{"n_layer": 25, "extras": ["hashed n-gram embeddings", "an embedding shortcut", "learned residual scales", "capped logits"], "init": "normal"}
Each number is 128 + 32 x the weight over its row's rms, rounded and kept within 0 to 255. Layers, rows and columns count from 0. The size above them is the row's rms in percent of the matrix's.

# layer 7 MLP gate, 1024x384, rms 0.079, rows 704-727, columns 96-191
size [100  98 106 107 101  96  98 101  98 102  95 100 110  93 110 100  93 101 104  98 105  94  97 104]
[[104 151 166 126 137 115 126 153 111 144  53 110 180 129 138  89 131 135 102 103 114 193 191 117 156 127 198 190 153 118 120  98 137 109  82 141 138  71 201 127 167 123 164 118 177  97 130 174 123 145 118 146 123 110 128 152 166  98 136  94 139 126 142  90 154 141 167 151 107  99 112 116  85 134 106 104 169  82 193 124 145  95 137 167 136 150 108 139 149 123  99 145 140 117 119  95]
 [143 160 125 131  68 149 157 139 152 142 120 147 152 148 137 121 165  60  96 134 137 123 162 163 117 133 120 141 158 156 102 123 161  89 118 148 113  72 111 107 113 136 114 166 134 168 176 141 103 129 132 151 131 101 119 107 137 182  90 104 149 103 119 151 155 124 140  98 143 133 129 134 118 142 165 155 101  92 124 175 147  97 124 153 119 149 123 151 127 110 150 162 162 126  84 151]
 [131  81 124 143 136  96 125 157  97 160 134 187 112 130 139 157  84 143 143 123 125 136 149 128 127 155  88 130  68 119 136  85 119 106  79 132 181  86 125  96 188 137 140 177 125  89  99 144 146  80  63  79 142 133  83 166 101 154 131 106 103 200 132 102 137 187 155 106  67 141  85 110 132 120 102 164 131 120  69 124 106  98 119 164 118 144 135 109 126 126 138 142 139 128  49 122]
 [ 84 208  90 147  81  85 106  96 167 105 110  98 145 132  72 139  93 121 115 115 158 103 123 152  64 131 125 109 113 117 111 120 143 112  68 155 206  77 134 143 128  69 166 156 152 125 121 113 195 151 111 154 172 126 121  95  56 168  89  48 122  80 149 127  97 130 140 142 132 114 187 104 199 156 137 150  76 129 141 117 138 111 144 110 150 174 196 124 164 109 105 111 114 100 138  93]
 [151 125 117  91 130 136 195 126 118 164 104 139  95 150 112 172 151 160 137 105  44 124 108  88  65 128 113  62 178 116 128  92 133 109 165 135 107 153 177  53 118 101 151 128  74 137 166 152 161 130 156 174 121 121  94 135  75  74 163 137 135 141 104 119 138  73  78 163 115 114 165 109 104 150 155 128 159 151 142 129  78 151 117  98 110 170  82 131 141 137 149  87 135 134 102  70]
 [191 112 149 139  91 126 195  76  38 143 142  94 147 144 137 112 176  80 170 168 126 106 128 130 146 136 164 104 154  88 127  19  92  92 118  60 105  99 112 131 158 117 137 130 109 108 101 120 162 176 126 136 138 119 159 135 131 138  90  92 145 148 127 110 167 129 107 103 111 147 152 150 112 143 127 122 107 166 127 150 131 153  81 158  85  67 104 122 144  98 153 158 128 163 131 134]
 [145 109  35 132 108  82 113 165 100 171 134 124  98 117  67 132 128 141 148 158 171 123 106  95 101 167 120 160 115 156 132 138 145  31 115 151 112  45 130 107 125 125  84 182 166 155 132  96  93  98 145  83 171  72  98  88 144 119 144  89 112 111  75 104 135 168 172  69 165 109 151 143 151 181 126 148  93 119  97 139 203 109  95 111 143 129 138 174 159 112 145 132  88  99 119 139]
 [ 99  80 112  87 115 142 124 124 134 152  87  73  84 113  66 115 138 163 169 173 134 158 176 150  99 241 103 149 117 152 152 103 115 111 101 233 115 103 109 147 177 138 128  91 134 158 138 135  34 111 156 132 164 136  81 104 113 103 158 100 189 144 170 173 153 137 132 151 141 172 148  73 127 100 150 132 117 147  68 140 171 122 123 108  71 114 108 118 107 114 136 114 129 109  91 109]
 [104 191 109  97 127 128 159  40 103 189 129 138 147 160  54 130 132 124 160  98 163 194 111 125 151 158 156 137 109 107 162 103 135 133 161  89 121 137  90 161 174 148 126  68 140 106 132  84  94 125  81 131 123  83 100 118 128 141 160 140 121 177 123 117 136 183 150 172  80  85 140 146 184 193 148  84 101  90 120 142 192 118  13 176 156 146 155 131 151 107 137  92 156 176 128 106]
 [200 150 128 171 128  99  92  59 155 115 162 151  85 125  98 103 136 212 125 144 129 131 119 101 167 127  92  95 125 183 123 156 145 118 116 119 165 134 167 107 111  81  87  73 141  92  91 127  87 105 135 158 142  76 188 104  97 161 151 133  69  98 114 151 100 140 105 153 164  90 159  98 150 147 140 127 165 160 127 138 170 100 171 147 203 147 117  80 118 160 168 111 150  92 112 126]
 [147  58  98  41 190 116  91  61 153 151 100  84 105 150 146 118  91 152 104 126 135 128 115 111 145 136  93 120 137 155  68  65 100 146 142 116 139 126  99 170 138 184 129 142 171 141 100 162 131 169 132 131 151 113 158 119 133 129 133 118 139 143 159 166 158 174 139 174 113 120 162 121 118 172 123 127 149 123 141 125 135 132 150 105 112 119  96  60 173 143  55 167 113  91 157 133]
 [ 76 145 118  59 165 157  82 199 145  94 141  77 102 115 111 124 116 183 115 146 192 108  95 114 165  83 104 149  91  92 159 115 160 105 103 139 111 103 165 186 141  94 155  91 129 120 138 148 106 100 101  89 121  54  90 129  39 110 116 117 122 144  75 106 123  96 118  74 124 150 168 172 156 105 144 172 146 112  80 164  97  54 161 155 155  88 162 123 155 140 166 155  96 119 129 127]
 [135 106 122 158 117 123 162 128  68 130 151  91  93 140 113 163 146 117 115 158 141 104 130 133 118 155  80 174  99 115 179 116 197  44 123 119 176 146 128  96 110 117 140 110 190 110 128 118 161 145 121  99 170 150 125 111  70 156  62  81 197 139  74 128 118 143 132 116 136 123 125 132 157 137 158 136 122 154  90 114  67 177 131 150 136 141 148 156 105 186 171 110 156 141  74 138]
 [ 93  91 126 114 110 155 122 117 125 124 154 135  78  99 170 136 126 211 146 183  42 101  91 149  73 128 138  75 113 130 129  95 171 147 135 117 125 158 148 103 116 139  60 192 180 113 124 139  93  99 132 130 128 106 119 153 117 142  81 126 154 179 125  92 116 151 167 150 119 105 133 122 147 139 179 154  61 115 131 170  71 115 133 141  92  94 148 148  92 117 138 111 127  66 124 149]
 [ 90  94 118 128 109 102 142 126 102 131  68 156 100 135  77 208 142 146 142 140  76 141 163  80  96 122 114 182  87 151  76 132 129 121  98 113 121  97 184 112 148  73 137 101 104 140 173 130 140 147 129 163 124 142 101  54  67 123 150 124 113 193 150 103 161 123 161 129 190 135 144  43 165 132 119  97 125 155 115 121  89 148  75 112 119 146 134 151 111 156 171 134 142 129  91  94]
 [135 121 165 138 130  54  95 131 127 111 128 139 142 163  90 107 104 101  74 120 129  88 134 139 154 141 185 144  74 114 117 167 135 158 139 159 160 155 152 122 143 121 113 145 136  79 177  99 129  98 140 140 157 143 141 176 127 129  92 117  66  91 157 128 144  83 113 108 119 137 176 129 148 160 102 112  74 136 110 118 121 146 141 133 150 118 169  93 145  98 128 135 196 104 200  98]
 [ 87  95  80  92 138 150 144 115 150 122  99 122 158 115  98 134  72  76 132 125  92 185 100  83 195 175 166 148 126 125 130 132  83  90 172 137 118  75  90 122 106 125  85 144 133 106  75 101 129  74 174  75 141  90 162 117  90 124 111 148 177 139 147 140 147 146 115 183  95 137 125 112 112 141 131 107 117 166 116 132 141 183 129 168 129 180 146 133 101 141 126 111  96 150 104 123]
 [110 162 105 118 121  92 151 135 149 170  96  96 122 125 190 131  68 202 170 177 118 144 105 153 130 121 200 108 146 128 128 134 150 140 113 135 178 117 107  97 151 190 109 103 124 109 132 134 166 101 131 182 124  98 135 102 115 115 142 184  97 153 139  78  96 126  48  66 156 109 188 153 137 163 158  82 139 163  86 147 211  92 155 140 123 102 149 173 115 117 143 110 158  85 133  73]
 [105 127 120 192  88  92 176 196 108 170 126 130 113 122 109 148  94 122 129 166 108 136  72 110 157 179 137  94  57 169 137 120 153 154  53 142 161 140 124  76 138 111 138 172 136 132 125 132 189 125 134 135 131 109  60 210  75 147  73 150 121  86 186 112 152 160 158  68 141 102 139 113 132 183 109 141 121 130  71 185  72 124 170 156  98 133 176 154 145 110 149 123  89 117 131 138]
 [ 76  88 142 122 148 111 110 113 103  95  90 113 138 129 124  89 107  99  43 113  90  79 148 141 105 180 134 159  99  63 174 131  82  78  98 125 116 129 105  38 144  59  81 112 150 133 111 166 120 104 120 109  87  83  93 169 107 154 127  73 103 137 139  83 152 108 139 161 169  59 102 125 109  73 107 110  73 134 144 147  91 100 112 103 119 111 134 156 161 167 114 120  76 167 125 115]
 [131  45 141 131 123 151 130 126 188 103 148 109 141 152 169  95 113 143 167 145 140 141 143 194  67 151  79 134 146 125 154 132 123  99 104  90  92 168 157 112 129 115 194 144  98 173  85 119 140 170 120 140 157  97 128  87  97 150 135 122 170 212 119 134 159 119  85 118 168  66 152 200 137 107 119 173 143 127 118 152 136  63 112 107  86 158 155 139 153 189 154 139 100 125 114 101]
 [ 94 134  76 162 182 150 156  92 147 142  97 148  92 157 146  93 148 110 133 203 106 153 131 122  98 157  79 117 106 150  46 125 131 113  79 115 115  49 116 105 156  95  87 119 122 112  85 160 138 112 110  98 124 144 151 133 116  81  58 123 135  83 115 158 118  81  71 154 165 173 133 109 176 171 144  99 122 195 169 124 136 129 169  88 129 147  88 141 141  89 185 120  89 135  82 142]
 [169 159 152 111 143 197 148 133 154 203 126  57  91 122  60  63 168 114 128 122 141 150 118 161 138 140 210  82 113  82 127  87 115 122 143 129 130 132 112  82  39 202 107 192  89 190  63  98 131 170 122 136 124 123  95 174 130 139 117 133 115 102 172 141 127 133 128 151  93 165 123  77 147 125 155 115  60 194  93 151 159  99 168  87 112 139 141 145 119 128 192  77 117  81 126 136]
 [ 92 149 155 143 112  61  70 118 107 113 108  99 111 136 116 171 154 110 141 126 135 122 109 124  91 111 181 168 116  57 121 101  92 116 118 118 148 131 108 169 167 104  98 148  83 119 134 171 115 132 105 104 129  76 133 170 161  99 112 150 105 159 166 129  52 179 123 138 102 114 130 130  94 163 107 147 112 165 114 187 170 123  86 179 112 149 114 159  86 178 139 155 111  83 171 138]]
# layer 7 MLP up, 1024x384, rms 0.0766, rows 704-727, columns 96-191
size [103  97 104 107  99  97  98 100  99 101  97 100 105  94 107 101  93 101  99  96 100  93 101 105]
[[144 104 130 104 131 130  51 167 100 161  82 118 121 170  90 126 127  71  87 124 156 160 103  95 146 122 163 165 146 168 130 157 161 121  99 167 106 111 126 130 132  97 151 101 138  80 100 134  87 110 105 179  87 118  74 135 188 185 134 169 109 114 157  82 120  95 101 167  95  86 112 157  95 162 141 138 130 219 102 161 160 113 118 124 148 146 123  96  85 101 127  56 177 146 142 151]
 [157 191 131 150 118  97 131  81  86 141 140 148 178 105 142 129 177 105 112 151 146 167 154 110 170 160 108  89 144 117 110 128 143 162 113 138  81 101 172 100 125 129  94 153 120 136 141 169 138 124  97 123 169  89 122 128 150  27  87 154 142 152 160  93  97  87 166  80 148 119 102 133 112 123 140  93 120 153 189 111 107 129 125 127 162 154 135 122 137 117 144 148 117 120 144 134]
 [192 106 109 140 125 142 116  87 123  69  88 103  53  90 202 166  89 155  95 144 118 176 115 158 184  95 112 124 161 127 123 127 144  80 117 184 161 144 133 150 183 118  93 112 126 143 144 103 126 165 179 158  80 109 116 157 167 122 174  89 103 129 175  87 141 124 188 140 180 148 107 140  78 116 102 139 113 127 114 105 104 119 110 103 137 102 128 120  84 135 179  96 151 101 132 158]
 [126  74 176 151 124  70 161 151 154 106 150 176 154 128  91 185 113 114 160 108 109 100 122 109 112 105 127 166 154 137 172  80 119 105  78 130 129 111 105 140 154  99 215 160 185 108 164 126 155 129  91 154 140 116 108  85 128 136 143 131 194 101  80 167 156 132 150 113  94 128 140 134 126 132 153  84 170 146  94 155 154 162 127 119 114 150 148 122 129 102 139 145 125 145 100  88]
 [108 111 124 148 165  71 150 175 126 101 132 110 162  84 151 135  92 107 120 111  99 134 159 157 104  84 168 127 136 202 155 141  88 154 133 154  53  66 100  74 123 207  69  75  81 138 152  98 153  96 163  91 136 144 120 140 150  89 158 130 104 162 116 194 136 185 135 129 133 228 155 138 115 102 112 103 138 124  78 101 142 167 158  85 153 145 123 184 198 140 109  96 149 151 109 169]
 [170 172 111 138 102 114 138 105 128 120 132 156 171 125  58 144 166 181 100 128 138  75 131 163 127  88 101 130 123 103 148 135 151 103 114 157  89  85 115 116  93  98 102 105  46 165 139 116 108 134  90 119 100 150 162 126 104 147 161 145 155 116 129 145 126 148 162 151  97  94 160 121  65 146 105 131 108 103 139 145 142 125  90  97 182 145 127 110  66 128 137 140 133 161 132 118]
 [112  84  97 124 123 194 152 116 125 175 138 182 212  80 122  91 212  81 150 176 147 143 126 124 140 136 120 126 163 128 148 115  67 107 148  80 100 196 100 117 199 144 134 165  57 124 149  84 139 205 105 184 142 113 156 125 153  83 139 191 154 149  97  73 129 146 167 115 150 151 108  89 153 155  81  65 124 164  83 130  81 147 106 149 117 150 153 145 186 161 193  84 127  90 137  84]
 [128 134 128 108 178 164 155  83 146 199 146 120 155 212  95  56  95  69 151  95  97 171 150 173  84 144 137 110 141 138 129  94 104 173 102 159 132 145 151 175 150 154 126 135 191 144 141 140 133 124 127 147 120 141 106 220 132 123 127 167 114 100  75 139 114  89 139 104  72 143 175 104 102 152 152 150 148  67 185 149 111  89 137  95 144  95 152 130 148 170 173 157 161 178 109  95]
 [ 81 136 172 100  98 169  92 148 130 111 201 123 180 154 108 180 110 120 152 134 110 149 154 132 164 183 112 115 109 174 121 115 163 160 111  65 121 143 108 118 135 137 106  80 140 123  60 139  98 152 149 124 116 190 117 142  97 142 188  83 149 214 143 133 162  85 123 155 113 150 166 172 121 103 126 133 189 137 136 106 173 147 136 155  87 100 139 132 135 100 131  83 152 143  39 134]
 [145  96 193 121 139  66 121 103  96 169 160 133 171 118 141  95 118 160 134 130 128 125 126 139 155  86 126 172  44 195 141 112 126 133 133 129 125 131 112  92 151 154 165 127  80  90 155  87 128 137 127 115  84  78 135 164 108 136 107 157  97 160  79 129  82 157 171  80 111 127 184 196 133  89  80 159  96 153 173  86 157 147 124 101 165 147  99 105 138 121 130  96 125 152 149 153]
 [ 99 127  82 116 144 168  30 137 149  76 128 107  90 133 181 145 136 132 124 100 106 142 152  97 114 112  99 159 148  97 171 104  89  53  93 122  99 176 116 119 132 134  89 144  78  70 112 120 184 128 108 144 152 126 119 163 142 102 132 192 136 119 117  89 139 107 162 168  95 131 121  92 147  65  99 145 127 105 110 105 138 152  97 144 118 141  92  90 146  95 146 139 135 137 193 143]
 [140  50  95 133 127 106 123 103 103 134 185 122 120  99 156 115 152  92 125  91  95 122  84 231 156 149  71  74 153 207 118 168 109  96  89 193 117 119 143 146 191 143 110 189 117 154 128 155  92 132 155  88  85 125 192 169  84  99 170 123 106  92 180 121 148 152 134 153 168 161 121 110 156 136 139 153 135 103 181 149 146 111  95 131 121 138 179 135  60 113  57  98 140 114 147 126]
 [150 149 115  92 122 102 131 151  41 134  88 109  95 176  91 128  76 126 149 147 116 113 142 115  85  82  84 121 149  85 138 145 121 132 164 121 117 193 117 115 126 102 136 139  71 162 139 134 168 125 168 109 161 129 149 100 131  98 104 144 130 146 139 128  89 158  46 174 109  54 169  75 172 147 205 124 138 138 183 170 115 109  97 139 142 110  94 137  98 117 172 112 130 182 112 142]
 [136 140 151 210 139 129 134 125 152 124 110 119 175 127 143 139 158  88 120 119  99 140  86 188 192 155 140 104 100  81  85 165 166 104 167 156 143 185 123 120 139 161 146 119 122 123 135 184 183 205 107 177 140 122 163 123 138 123  77 150  80  97  80 154 149  88 129 149 119 105  90  85 164  64 150 105  72 118 125 118  84 104 151 128 116  95 127 112 100  91 155 168 142 134 128 111]
 [105 109 136 153 100 106 122 154 119 167  71 131 155 148  76  68 198 155 125 126 151  81 182 111 111 131 152 159 116 106  96 139 100 174 100 121 136 123 106  68 148 196 112 114 122 156 176 118 136 110 138  91  62  71 131  66 112 115 113 160 111 120 119 176 127 156  95 121 109 121 139 123 152 133 134 131 113 145 141 128 130 152  79 102 125 163  73 162 143 119 129 109 145 173 149 137]
 [115 188  80 127 132 114 152 167 148  58 163  74 142  94 154 154 106 100 127 121 134 122 136 142 160  95 151 185 120 131  70 143 156 124  92 105 160 182 150 117 179 169  74  94 147 108 110 124  74 191  72 115 145 119 144 131 102  91 105 144 139 121 122  75 126  93 145 120 128 133 138  44 150 145 158 158 138 146 124 115  54 106  91 160 140 108  82 151 122  85 203  83 123  53 208 181]
 [154 161 142 116 142 100  69 186 120 101 139  79  96 142 135 150 143 150  63 131 124 167 156 151 135 148 182 171 158 101 116 112 156 174 127 109 216  82 141 142 143 112 163 149 157 138 116 130 141 133 141 117 124 100 174 113 114 153 166  41  76 138 131 129  83 104 134  78 134 143  70 125 103 135 117 142 188 191 207 129  88 101 178 131 146  65 127  89 142 123 152 100  80 106 140 125]
 [128 159 108 144 152 127 109 144  40 115  65  92 132  92 138  71 132 146 162 149 110 135  92 123 180 162 148  99 166 127 143  75 146 138 159 172 173 145 132 126 175 150 123 145 157 133 162 115 164  57  96  87 149 161 100 114 130 134 128 106 131 135 174  55 153 133  72 147 134 119 121 159 170 141 102  79 147 122 105  92 187 133 162  99  86 136  77  79  74 121 149 164 165  81 122 120]
 [ 91 157 151 154 148 204 122 110 181 157 141 128 143  69 111 117 127 125 156 135 106  70 148 162 135 122 168 120 143 114 131 191 152 127 122 127 117 113  91 109 115 136 150  87 144 160 118 109 144  85 143 130 180 155 155 102 128  96 194  75 111 101  89 154 128  52 204 144 171 134  34 146 138 112 155 142  92  55 136 132 176 106 141 139 166 137 121  94 147 154 167 136 126 114 188 153]
 [163  64 111 169 163 118 169 176 138 134 111 130 111 144 131 164  73 149 168  61 105 222 129 147  82 141 211  96 132 100  78 136 104 225 175 128 159  49 168 105 131 121 136 152 103 120 156 123 103 115 198 106 137 137  56  81 202  95 125 200 114 168 161 170 107 159 127 122 118 129 182 158 157 141 115 117 157 116 134 104  86 174  85 135 162 106 153 121 119 132  83  79 123 104 105 150]
 [113 136 127 126 115 104 191 118 142 178 156 129 135 159 112  74  56 102  93 109 120 139  63 156 128 159 138  92 141 108  99 117 121 118 164 166 162 106 100 110 143 126 155 137 176 155 193 126 127 132 172  34 134  90 191  93 111 160 116 146 118 189 209 131 142 122 182  79 126 105 107 144 182 114 128 126 119 135 123 132 174  90 167  71 115 175 155 109 100  99  46  76 105 168 159 171]
 [ 91  96 136 163  93 116 139 113 117 115 187 125 107 104 129 114  82 142 169 116  91 112 171  95  69 116 110 155 180  88 134  92 183 128 150 121 142  79 115 138 153 110 142 171 121 131 116 136 143 141  94 135 104 109 105 125 142 132 188 142 142 105  68 159 145 170 149 152  72 109 213 127 132 119 109 109  55 100 114 121 156 149 109 120 108 119 122 206  48 123 103 184 142 118 120 148]
 [140 130 124  63 168 152  87 149  76 147 146 102 114 177 136 177  77 111 190  94  99 137 137 125 138 173  86  89 131 129  95 161 151 168 112 102 159 133 121 118  52 153  92  92 127 103 148 131  89 137 156 106 153 139 143  79  88 179  88 147 163 153 118 132 165 143 128 191 175  79 156 164 139  99 136 132 139 104 144 168  80 120 129 119 100 132 117  85  92  99 102 208 113 133 114 112]
 [157 166 114 110  92 121 104 176  91 118 117 184 146 147 176  81 195 110  64  73 137 161 139 111  73 153 176  93 108 178 120 135  83  93  85 163 174 145 130 160  89 101 145 139  94 124 137 132 129 148 151 100 117 123 198 117 185 108 122 174 125  43 111 123 115 146  91 190  92 148  88 152 123 138 110 181  95 187 202  89 118 188  84 130 187 109 125 166 136 178  71 141 120 136 156 146]]
# layer 7 MLP down (transposed), 1024x384, rms 0.0748, rows 704-727, columns 96-191
size [102  99 102 107 100  97 100 100  98 100  95  99 105  93 105 101  95 100 100  98 100  95 104 103]
[[168  89 105 158 121 155 158  79 178  93 102 142 141 147  89 110 144 149 126 101 136 185 133 124  98 118 109 155 108 187  72 149  63 136 114 135 127 103 123 191 118 128 128 189 126 115  29 121 145 130 112  79 131  90 108 138 147 144 169  97 134 101 142 160 132  73 119 177 109  53 162 134 157 174 176 131 156 157 183 146  66 113 150 111 103 124 201 144  95  94 115 138 102 111 144 157]
 [ 96 117 107 126 152  39 109 142 102 126 124 146 135  97 156 141 121 140  84 149 144 166  96  83  72 149 125 174 114 117 146 170 138 148 127 148 165  95 200 102 106 144 125  92  84 160  38  36  98 124 109 104 130  85 109 138 143 151  98 153 157 120 111 128 115  73 144  90 148 119 154 138  74  64 105 129  79 131 132 126 118  93 128  90 101 119 117 105 162 102 111 158  90 146 123  81]
 [137  98 148 132 141 105 228  87 158 107 100 205  96 123 143 165 100 165 202 158 122 158 160 161 141 132 102 158 116 145 170 110 157  88 101 140 136 131 127 118 177 116 190 160 130  92 127  79 152  55 122 159  97  82 121 157 197  96  96 129  89 157 137 131 149 119 137  98  93 175 168 177 116  74 129 171 111 116 130 100 131 164  94 134 113 136 109  38 135 139 124 124 134 141 131 100]
 [168 139 154 177 189 146  49 148 153 185 101 159 135 104 169 103 150 147 106  91 130 117 146  60 154 118  92 118 168 145 204 139 157  83  50 106 130 127 128 146 111 140  53 135 137  81 133  95 156 154 138 143  90 125 127 152 158 161 178 135 100 165 133 154  64 140 100 125  91 122 129 204 106 109 108 155  87 118 165 131 110  47  76 124 174 103 192  49  83 133 213 169 166 138 132 196]
 [153 129  78 164 146 117 144 126 139 140 142 141 125 120 139 124 123 118 128 138 136 149 170  98 104 124 132 109 107 195 150 210  85  97  80 158 114 128 154 133 146 156 152 174 104 158  89 132 131 138 101 106  88 170 158 106 100 148 102 137 143 114  94 138 176 143 172 132 139 205  99 129 121 174 141 125  86 151 162  90 196 117 124 175 147 108 125  90 106 158  91 107 129  85 110 158]
 [ 87 108 147  79 125 132 190 155 130 148 135  75  82 122 109 182 153  57  86 102 157 181  81 117 177 159 167 136 110 141 120 155 101 140 138  74 175 138 125  87 150 164 144  87 125 168 163  99 132 147 164 150 113 139 147 146  99 132 154  94 192 121 104 126  55 150  90 145 155 109 128 151 170 142 123 132  56 170 143 108 113 122 159 122 146 162 134  94  97 140  93 164 104 116 111 118]
 [140  87 144 152 155 181 178 117 119  95 159 170 145 144 127 111 163 111  84 105  76  81 141 139 130 124 125 166 164 169 144 144 103 128 117 134 161 129 111  72 160 141 138 123 115 107 156 114 127  85 126 136  98 119 132 147 128 167 156 145 155 141 169 163 134 117 114 137 111 132 101  98 114 161 107 148 100 129 140 109 143 162 136 121   0 145 140 168  82  93 130 151 131 167 118 130]
 [111 124  99 128 112 142 138 127 175 144 128  85 135 178 117 102 114 142 191 178 128 119 177 180 147  77  76 203 156 162 141 146 155 103 141  74 134 123 111 173  85 140 185 133  91 102 162 145 111 114 180 124 161 147 147 115  83 151 122 161  92 107 148 162 192  89 121 119  75 179 140 144 151 121  91 157 130  62  93 129  73 125 132  85  88 153 120 100 164 134 119 163 178 114 184 165]
 [117  94 102 131 130 138 128 117 144 163 183 141 140 122  76  97 115 102 113 114 164 112 179  98 119 142 182 159 140 145 129 146 157 154 114 136 159 155 155 163 134 138 149  98 150 114 117 119 138 131 149  82 166 124 125 125 154 109 122 192  73 159 186 118 154  62 170 183  79 126 156 146 132 129 153 142 130  75 142 151 167 162 134 141 132 183 131 101 128 173 111 100 123 109 124 195]
 [186 129 145 159 109 149 113  74 102  83 155 141  83 132 164 154 143 135  64 137 107 140 175 112 147 136 177 148  72 106 154  71 147  83  72 160 139  73 178  72 120 172 160 213 134 120 130 139  57  91 133  89 115 159 113 153 105 113  92 148 148 123 131 139 174 137 133 106  82  93 146 107  96 185 102  68 153 138 113  96 137 143  96  79 144  96 109 121  81 111 106 137 103 121 127  72]
 [127 104 102 126 114 117  95  71 118  90 125 185 158 127 127 111 106 115 129 137 112  99 159 141 113 130 124 153 100 136 129 108 116 150 198 208 173 132 101 153 146 185 124  75 144 151 108 155 142  88  82 142  93  63 112 135  97 155 128 155 112 130 171  82 127 140 162 105 100 173  98 146  92  93 125 120 121 131 108  99 199 181 136 170 186  89 101  99 135 166 122 154 104  76 119 129]
 [141 138 136 129 106 132  79  75 128 121 141 152 154 105  46 125 129 140 139 139 106 120 115 121 156 132 189 189 119 174 177 129  71 103 157 176 170 137 199 108  85  91  47 156  50 151 133  89 153 117 111 125 125 144 135 143 138 142 142 129 126 153 102 114 255 142 139 146 129 149  92  74 102  63  99  90  69 155 109 138 123  89 107 122 118 119 174 130  94  99 110 136 120  80 137 168]
 [146 149 147 159  98 114 123 179 103  68 141 141  72 131  93 157 149 116 118  84  96 136 148 101 125  88 109 118 123  90 104 137 103 173 171 150  65 133 108 147 139 141 127 105  95 101 146 100  95 142 135 201 157 122 109 148 189  95 154 181 138 127 195 123  87 109 137  88 172  95 136 151 120 123 148 143 172 102 136 108 102  83 125 133 133  92  54  69  72  99 130 115  87 129 193  92]
 [139  77 101  90 123  80 121  92 113 112 211 122 127 135  88 133 125 163 101  95  73 129 115 125  81 193 151 128 141 185  96  91 105 111  96  98  93 170 149 165  92 104  57  95 114 199 122 141 119 127 120 150  86  84 165 159  85 125 110 105 113 121 111 140   0 185 104  98  93 104 158 121 136 202 127 160 150 128 129 148 100 140 135 140 147 112  72 115 160 146 147 159 110  76 119 146]
 [129 138 125 164 200 157 150 103  55 133 152 100 154  58 124  90 104 151 112 120 190 142 141 107 148 151 146 119 152 144 118 187  93 167 126 164 115 128 130 111 110 217  52 103 106 147 101 118 130 136 139 165 144 100  92 172 131 165  98  42 164 141 181 210 141 118 166 130 147 108 113 111  95 159 125 132 190 155 142 146 106  46 131 117  86 168 135 115 171 104 126  78 128 135 161 128]
 [116 140 110 111 138 183 120 111 164 129  86 126 127 115 160 144 147 120 122 172 145 159 116 156 150 156  67 170  91 169 159 160 143 101 119 136 120  97 116 167 150 118 150 194 138 174  73 152 193 116 129 142  98 184  90 101 132 134  49 142 124 205  99 132  95 121  92 122 110  95 110 115  85 151 135 103 153 146 139 144 139 167 145 173 135 141 132 152  54 145 148 113 117 129 105 119]
 [ 89 105 134 138 105 122 134 146 203 115 172 114 131 118 151 159 121  81 133  92 158 160  80 110  83 127 156 139 137 119 146 121  75 119 166 125 131  86 134 118 115  85 149 170 149 124 112  93 122 163 157 161 160 136  85  78 107 116 123 161 165 125 120 115  39  86 111 141 150  89 118 144 105 118 105 136 122 178 109 156 106  84 149 114 165  78 162 166 130 127  24 128 135 132 117 123]
 [137 132 149  58 173 135 177 163 125 166 100 131  90 141 191 122 151 199 106 210  98 105  90 142 156  76 145 142 186 170 187 106 124 148 156 132 132  62 115 144 152 124 143 145 169 100 117 144 146 121 151 109 112 132 104  87 125 108 127 107  85 119 171  74 122 107 151 152 210 130 125 159 111 114 156  89 152 156 123 168 100  50 174 196 116 124 118 128 108 118  79 126 177  92 142 129]
 [ 66 158 133  37 147 151  97  74 136  65 117 101 141 112 131  52 120 184 106 146 136 143  64 108 161 102 122 153 111 125 138 128 195  95 188 143 195 116 122 125 119 163  77 113 126 130  94 133  89 154 106 109 119 133 146 169 130 134 176  55 141 176 119 156 246 129 157 134 208 151 162 129 164  86 116 110  86  77 147 136 140 119 119 119 139 137 165 105  90 135  98  89 149 120 180  80]
 [ 85 113 135 108 100 119  83 193 158 151 113 129 113 153 122 150 154 130 146 130 131 132 120 114 104 154  84  96 147 105  49 132 120 123  98 112 108 122 101 135 167 105 149 139 184 177 151 119  91 133 117 119  89 102 193 126 121 146  95 113 144  77 177 118  83 130 132  69 119 133 183  81  92 112  66 154  66 138 162 139 141 111 186 161 123  95  84 102 130 181 142  80 163 182 158 125]
 [189  69 111 160 133 149 108 110 152 123 181 124 132 130 137 121 142 106 148 100 140 136  97 174 219 105 122  90 136 136 118  98  96 106 136 155  81  97 170 139 139 106 127 155 116 154 159 127  68 105 185  72 148  96 154 145 194 124 130 168 200 179 110 137 113  93 171 118  86 123 130 139 118 124 124 148 218 175 141 105 164  98 155  60 171 204 106 162 131 145 136 117 162 103 120 141]
 [128 154 115 156 179  90 157 134 124 139 147 236 128 115  98 114  96 129 151 105 107  83 114 180 109 100 122 138 142 125 182 105  67 160 173 102 149 112 123 147  67 117 117 123 146 133  77  88 133 141 133  91 121 103 104 109 139 155  86  94 132 141  93  80 244 114 163 153 118 130  98 140 110 144  68  98 148 106 174 138 145  90 108 150  86 153  90 149 132 129 109 153 128 118 155  94]
 [142  98 109 132 147 138 162 196 107  60 140 161 172 112  92  67 120 136 148 148 111 132 145 106 135 157  93 143 148 161 169 183 139  67 147 131 176 161  96 151 115 158 138 134 158 151 116 123 112 138 127  88 160 127  80 131 142 159  64 143 144 126 137  83 190 126 117 167 144 125 109 127 145 113 134 121 145 133 106 102 114 156 141  90  93 159 185 173 128 125 105 122 100 121  80 149]
 [ 87 123 168 102 157 133 153 160 115 146 120 150 173 120 103  75 117 187 140 121 149 100 176  74 127 123 147 198  89 118 119 154 141  95 106 129 127 114 150 123  99 116 114 116 131 142 116  96 129 103 162 158 184 118  75 146 123 122 134 132 147 163 113 152 119 176 142 145 143 136 134 135 143 129 142 154 110 118 159 162 130 159 154  74  32 136 147 108 146  86 182 121  96 153  33  84]]